Each number is 128 + 32 x the weight over its row's rms, rounded and kept within 0 to 255. Layers, rows and columns count from 0. The size above them is the row's rms in percent of the matrix's.

# layer 3 MLP gate, 192x64, rms 0.226, rows 159-175, columns 0-63
size [ 99  99 114  99 106 101  89  98  96 113 101  99 106 107 109  98 102]
[[115  33 108  92 154 168 165 138 134 105 145  77 182 134 163 119 136 160 154 145 127 191  89 102 113 124 110 139 161 110 114 153 117  94  97 121 155 101 158  90 102 122  96 120  33 115 119 153 130 109 144 122 118 164 114  97 151 145 126  95  74 182 168  86]
 [113  55  93 128 134 121 132 123 118 137  64 104  45  93 140  66  50  99 125 139 149 129 115 137 123 140 130 107 163 112 111 122  85 128  71  87 140 154  72 157 111 121 140 101 116 182 148 149 134  77 101  73 122 118 124 153 191 181 129 157 123 133 142 127]
 [151 149 151 151 163 152  94 135 128 171 126 174 139 166 151 150  71 146 167  98  67 120 161  99 182 149 158  64 145 109 107 137 120 115 127 140 142 194 135 139 115  78 109  83 112 154 133  67 159 151 177 173 142  96 185 189 134 112 111  98 144  91 155 121]
 [187 146 120 147 156 117 176 122 127 110  68 163 133  98 118 149 110 121 159 106 128 159 101 148 180 167 133 130 140  40  66 154  95 129  95 113 160  49  62 115 119 141 123 115 123 167 153 125  79 114  82 144 154 119 129 116 149 150 187 133 189 141 132 136]
 [140 178 129 150 162 125 135 148  70 193 140 131 121 110 101 112  98 152  95 140 113 155 112 148 183 154 212  93 133  75 102 159 147 152  96 132 127 162  77 114 162 100  53 158 141 162  66 157  77 117 131 106 166 140 135 154 143 131 110 111 101 176 147 104]
 [144 127  81 161 116 143 133 136 148  69 133  53 122  76 150 138 169 134 145 122 121 104 108 109 149  69 126 127 107 174 126 102 165  80 142 124 101 122 122 134 145 164 137 144 212 124 102 147 141 215 160  76 111  98  94 119 150 167 112 171 166 174 173 126]
 [169  94  99 167 174  57 124 135 120  91 124  92  97 121 115  77 133 196 119 183 110 108 180 116  90 122 152 136 152 111  70 121 148 183 153 134 101 124 131 120 111 122 168 114 132 171 118 108 120 151 150  86 192 163 120 107  85 114 157 133 161 195 110 174]
 [172 125 151 150 171 103 122 152  78 133  59 110 145 122 119 103 148 102 103  85 131 171  95  76 143 195 105  97 138  89 106 121 173 107 138  68  95 125 159  71 110 145 135  85  73 161 145 123 160  91 130 114 131  93 178 162 176 124 159 119  70 151 129 146]
 [159 114 123 152 185  89 162 158  87 151 144 123 154 108 106 131  91  73 174 148 121  76 166 100 159 138 129 150  98 145 128  99 173 111 117 201 148 138 124 151  84 182  61 160 181 178  80 160 125  85 134 110 110 106 114 143 117 114 155 168 129  73 147 118]
 [108 130 173 158 101 117  86 151 118 118 153  67 152 140  99 140  74 121 142 136 188 118 140 120 147 147  80 163 102 156 159 160 156 150 137 127 113 184 139 158 134  79 148  88  99 107  98  85 108 125 222 123 122 148  51  73 129 153 125 133 158 183 129 107]
 [ 99 136 171  90 150 119 107 148 161 133 117  92 125 110 140  74 140 118 129 150  69  96 116 120  91 116 126  96 157 104 107  93  77 154 107 101 145 131 108 190 150 181  97 155 148  52 122 156 147 108 103 199 136 146 179 144  58 102  85  84 135  86 101 107]
 [ 63 130  97  72 170 146  51 106 120 115 107 116 110 105 149 141  95 126 101 160 127 155 132 134 145  67 136 137  81 179 107 170 172 153 119 137 172 182 137 163 155 109 125 130 111 106 170 127 203 158 121  61 125 142  97  68 135 152 127 168 136 112 108 121]
 [122 116  83 127 149 150 141  91  77 162 196  93 108 158 179 105 151 136 138 130 105 133 120 123 178 191 133 146  86 144 144 105 139 179 107 144 154  97 156 102 135 212 103 108 108 149 115 175 178 107 183 100 154 190 111 117 112  85 147 118 113 126 151  74]
 [165 116 155 123 166  89  84  86  96 167 129 146 128  86 140 112  28 150 154 149 151 116 123 170 107 124 118 145 125 126  75  53 118 142 142 133 153 117  65 129 113 137 208 118 124 168 143  76 130  69 164 146  91 134 133  86 117 149 129  94 135 147 153 153]
 [103  78  68 105 148 118 154  97 148  80 147 138 174 121 135 115 113 113 151 143  86 152  60 173  85 147 109  97 148 107 144 119 111 129 106  59 144 103  77 183 119 192 147 130 163 116 113 125 210 116 176 116 138 101 102 103 164 131  79 134 119 133 153 168]
 [130 150 125 116 130  88 134 178  78 156 146 136 107 113 121  76  75 115 130 137 131 160 194 132 165 175 146 185  75  78 151 109 143 116  81 149  86 126 117 128 137  95 151 121 145  97 178  81 162 146 115 120 147 127  83 158 143 146 194 136 125 222 145 134]
 [172 151 164 132 186 149 160 126 148 138  97  82 186 140 126 115 125 147 126 157 148 122 109 125 153  86 132 146  96 110 150 169 139 178 137 131 174 152 131 118 105 113 112 171 168 179  70 103  99 132 117 162 183 147  80 142 183 106 122  81  87  38 118 163]]
# layer 3 MLP up, 192x64, rms 0.236, rows 159-174, columns 0-63
size [ 93  93  95  94 100  98  90 100  88 103  91 105 105 100 113  92]
[[106 137  98 114  67 169 146  93 182  64 113  99 171 120 160 109 152 154  98 150 108 139  80 142  75 102  99  97 175 130 142  86 187 105 137  81 132 154  85  92 128 145 123 142 106 101 127 197 126  71  92 146 202 130 129 120 149 159 112 166 114 135 126 133]
 [ 87 116 127 157  69 176 108 142 120 130 129 104 160 137 133 107 146  89 123 113 153  88 162 115 119 142  31 202  77 158 203  84 127 105 145 137 134 113 100  77 136 141 161  92 168 126 125 172 146  83 118 119 156 163 148 177 114 103 153 172 118 106 109 133]
 [139 150 108  94 158 131 136 114 105 116 128 157 150 116 154  90 148 124 131 153  75  66 143 128 212 125 103  93  82 105 109 180  68 163 169  71 105 185 104 119 114  78  97 126 158  56 100 145 108 112 117 170 144 153  88 155 132 157 112 124 120 127 175  94]
 [139 169  83 184 164 143 162 139 156 176 192 163 152 183  84 121  96 146 146 124 142 161 115 167 160 104 115 151 106 125  72 175 159  92 133 114 123 127 179 185 125 151 121 155 104  79 132 118 122 101 163  83 115 109  99 148 179 111 112 185 114 103  79 152]
 [159 132 140 163 188 147  67 162 114 167  96 119 137 185 110 125 124 121 162 158 121  90 172 123 163 133 128 167 160 102 128 164 143 132 129 143 114 153  86  61 149  60 122 119 122 151 185  90  72 164 124 157  95 180 142 136 155 110 133 131  53 103  98 159]
 [119 156 110 173 111 153  78 164 118 191 133 163 122 198  90 116 137 123 157 139 132 123 148 149 114 148 108 106 185  92 124 190 136 163 108 168 173 131 165  84  81  90 119 135  83 160 109  73  90  70 166 116 152 185 141 123 149 104 160 105 101 138 162 143]
 [143 155 181 136 148  72  78 115 125 132 140 158 219 111  55 168 149 127 113  94 141 120  97 143 115 155  86 200 121 151  79 159 143 156 134 111  89 145  87 112 139  98 160 117 142 141 209 144 108 155  93 118 125 154 172  93 103 153 132 148 143 147 115 100]
 [125 111 138 151  93  90 113  61  98 156 147 136 111 156 125  71 193 119  92 123 138 161 140 103  79 187 165 158  90  87 129  87 156 111 126 183 170 133 156 175 134 140  89 117 164 176 102 108 129  98  93 129 141 178 193 116 114 152  91 141 107 171 142 160]
 [102 164 120 154 177  49  99 125 102 118  90 185 166 170 117 157 134  83 133 121 110 168 117 110 120 110 112 123  83  85 170 186 107 165 136 160 141 106 177 122 176  81 138 165 145 127 175 111  96 118  72  79  98 157 174 117  89 133 111 160 121 127 160 122]
 [ 98 149 152  89 147 144 101 152 140 151 184 147  89  85 143 131 116 112 116 137  66 129 130 103 157 157  91 132 155 159 102  88  14 144 159 125 182 133 101 130 129 117  72 145 169  77 144 166 168 135 148 137 161 115 122 103 110 101  69 136 143 143 180  93]
 [208  98 158 153 163 110 104 109 128 170 133 157 161 101 110 113 151 116 101 163  85 114  95 129  84 116 121 133 189 133 118 123  97 120 113 121  99 131  33  75 122  77 115 166 122  95 130  63 102 107 118 176 105 124 149 134 116 164 104  76 170 152 175 123]
 [136 146 139 138  99  93 159  71  97 163 122 228 151 172 174  99 111 153 148 128 121 108 166 114 117 150 129 141 140 102 176  91 136  93  58  73  95 115 110 194 122 173 100 136  94 164  74 143  69 104 152 139 155 120 169 134 147 143 148 120 141 122 133 144]
 [123 166 101 150 133 154 114  68 192 143  42 144 180  85 135 120 163 111 112 120 161 216  56 163 112  76 140 104 139 107 131 170 122 146 148 126 100  96 163  81 168  90  84 120  88 151 159 117 123 150 115 144 121 130  97 131 152 142 124 139 142 107 135 101]
 [136  69 116 145 130  95  76 131 115 146 127 142 156 176 161 121 109 152  85 151 155 132 153 149 156 146 144 194 148 151 123  48 132 105 130  93  96  98  68 130 148 174 156 113 168 109  82  74 147 143 131 182 118 196 164 143  99 118 117  94 115 156 113  68]
 [161 156 113  87 134 104 134 112 148 111 163 101 188  71 158 107 165  99 158 153  95 143 128 120  97 129  86  83 139  96 129  73 107 153 127  81 123 148 116 139 153 144 173  78  76 139 163 112 127 173 108 140  78 101  41  53  99 117  91 116 137 146 109 134]
 [171 159 126 106 135 128 188 144 151 137 120 102 169 137 208  88 115 128 184 132 109 162  97 132  89 106  78  70 170 158 143 126 137 127 192 102 120 170 182 127 145 109 130 133  93  69 170 160 114 124 120 160  92 100 146  84 134 123  71 143 116 122 180 154]]
# layer 3 MLP down (transposed), 192x64, rms 0.201, rows 159-174, columns 0-63
size [ 95  98  94  95  96  93  88  99 103 107 102  99 113 105 109  88]
[[ 70 159 127 130  86 122 118  64 156 157 121 125  94 117 119 134 182 128 112  90 144 136  64 179 108 101  98 118 144  91 109 137 208 131 129 121 109 103 122 161 132 136 131 166 132 163 181 116 161 139  81 187 199 103 156 170 119 104 148 109  90 105 186 117]
 [152 137 126 172  94  85 137 132 203 203 162 150 171 121 174 120 195 181 101 166  76 106 108 107 117 157 111 123 136  91 147  90 162 163 151 117 135 147 152 132 123  90 137 150 100 152 145 140  68 156 135  90 103 105 148 189 160 136 166 133 172 125 121 161]
 [117 156 115 147 142 121 116 123 119 150 167  36 176 119 111 170 106 163 108  69 155 137  66 143 159 115 170 120 139 156 115  89 127 145 116  76 151  99 185  73 117 141 109 146 122 135 138  79 142 133 171 151 103 170 140 161 112 114  63 165 139 182 175 157]
 [ 80 142 112 165 126 166  85 109 113 136  75 105  98 142 112 120 115 108 103 158 157 111 143 113 111  98 159 105 161 215 191  86  76 204 104  90  89 119 115 103 134 195 135 118 113 142  84 137 134 138 116 128 141 128 104 121 135 206 105  67 127 135 143 120]
 [133 117  49 151 146 156 124 105 124 143 116  67  93  96 136 182 147 123 128 112 155 116 150 169  96  90 165 115 100 134 116 114  77  80 171 101 126  92 152 156 107 119 179 117  95 130 128 111 220  65 160 107  69 166 131 145  78 135 116 104 155 109 142 139]
 [ 87 145  97 143  65 140 118  89 104  78 131 148 128 149 185 100  89 149  71 176 114 149 111 144 150 130 107 140 150  75 115 126 154 124 151 105 157 113 143 156 120  39 107 121 148  63  84 109 105  79 163  92 164  79 168 103 148 106 103 110 119 140  76 118]
 [ 92 154  50 143 140 156 154 127 103  77 115 146 102  80 116 105  99 134 134 161 142 108  84 130 127 112 122 110 112  79 156 176  85  83 109  54 141 123 149 127 159  97 150 133  81 101 105 116 145 111 132  82 125 124 170 191 163  90 108 170 128  42 114 128]
 [179 117  96 108 138 129 107 128  96 136 156 176 137 187 165 115  98 111 161 135 102 138 147 128 184  74 145 127 141 151 171 106 127  89 144 134 140 151 166 111 131  25  86 126 161 111 184 150 175 124  77 131 188  79 110 107 128 119 166 128 139 149 173  91]
 [107 182 153 140 132 148 155  95 115 142 103 159 215 120 141 175 160  82 105 180 120  96 150 118  87 141 142 153 198 173 123  72 149  96 112 131 129 129 117 119 137  73 142 111 126 142 158 101 105 107 197 105 118  63 156 108 135  96 144 121 110  85 153  72]
 [178 146 160 109 140 136 158 141 148 100 180 162 159 162 154 102 145 118 133  81 125 118 208 111 173 177  78 114 176 143 106 148 118 154 153 133 152 119  71 138  74 182 113 125 146 122 147 109 155 196 166 147 103 135 105  93 148  56 162 137 169 142 103 142]
 [169 160  95 148  83 120 169 147  79 106 125 110 128 113 103 149  51 144 117 123 125 126 104 100 151 163 159 136 162 103 165 158 161 122 146 161  93 126 121 138 120 154 208  88 146 130 116 167  93 109  82  85 129 101  75 107 197  68 110 187 107 116 108 100]
 [ 88 121 121 147 142  64 135 110 110 114 108 127 134  34 113 143 120 142 133 166 161 175 137 156 156  65 118 105 171 138 142 124 161 155 124  69 112 164 130 161 122 147 200 106  74  89 200 121  77  86 128 165 150 128  79 131 132 127 119 104 109  92 143 151]
 [142 133  92 161 144 124 169 136 124 146 105 158 216 157 114 156 151 102 161  76 105 197  99 102  88 159 179 106 105 130 108 155 104 146 146 105 122 113 109 125 146 105 145 177 116 134  88 141 130 161 173 170 126  75 121 200 141 125 162 189 172 100 171 135]
 [112 106 133  97  67 153 112 139 160 177  92 139  93  89 136  90 136 132  99 123 171 108  82 120 101 102 147 123 163 142 113 132 143  74 131 186 130 151 136 200 152 178 170  46 151 183 108  78 139 102 182 153 152 117 101 101 144 155 123 166 118  89 122 142]
 [129 142 134 129  83 112 166 171  88 168 123  83 165 118 202  71 177  99  73 132 152  85 106  90  67 130 116 138  92 121  74 149 123  96 152 124 115 127 197  99 192  91  82 147 168 108 120 120 156 132 165 137 138 124 127 163 143 104 120 108  85 149 131 150]
 [ 74 147  31 141 143 131 142 134  61  84 127 129 141 132 153 118 105  89  79  86 120 139 126 133 120 152  90 126 127 133 112 166 115  88 149 220 134  91  47 119 165 166 115  97 120  82 129 117 115 116 159 110 161 121 126 122  88 177 131  93 148 121 157 109]]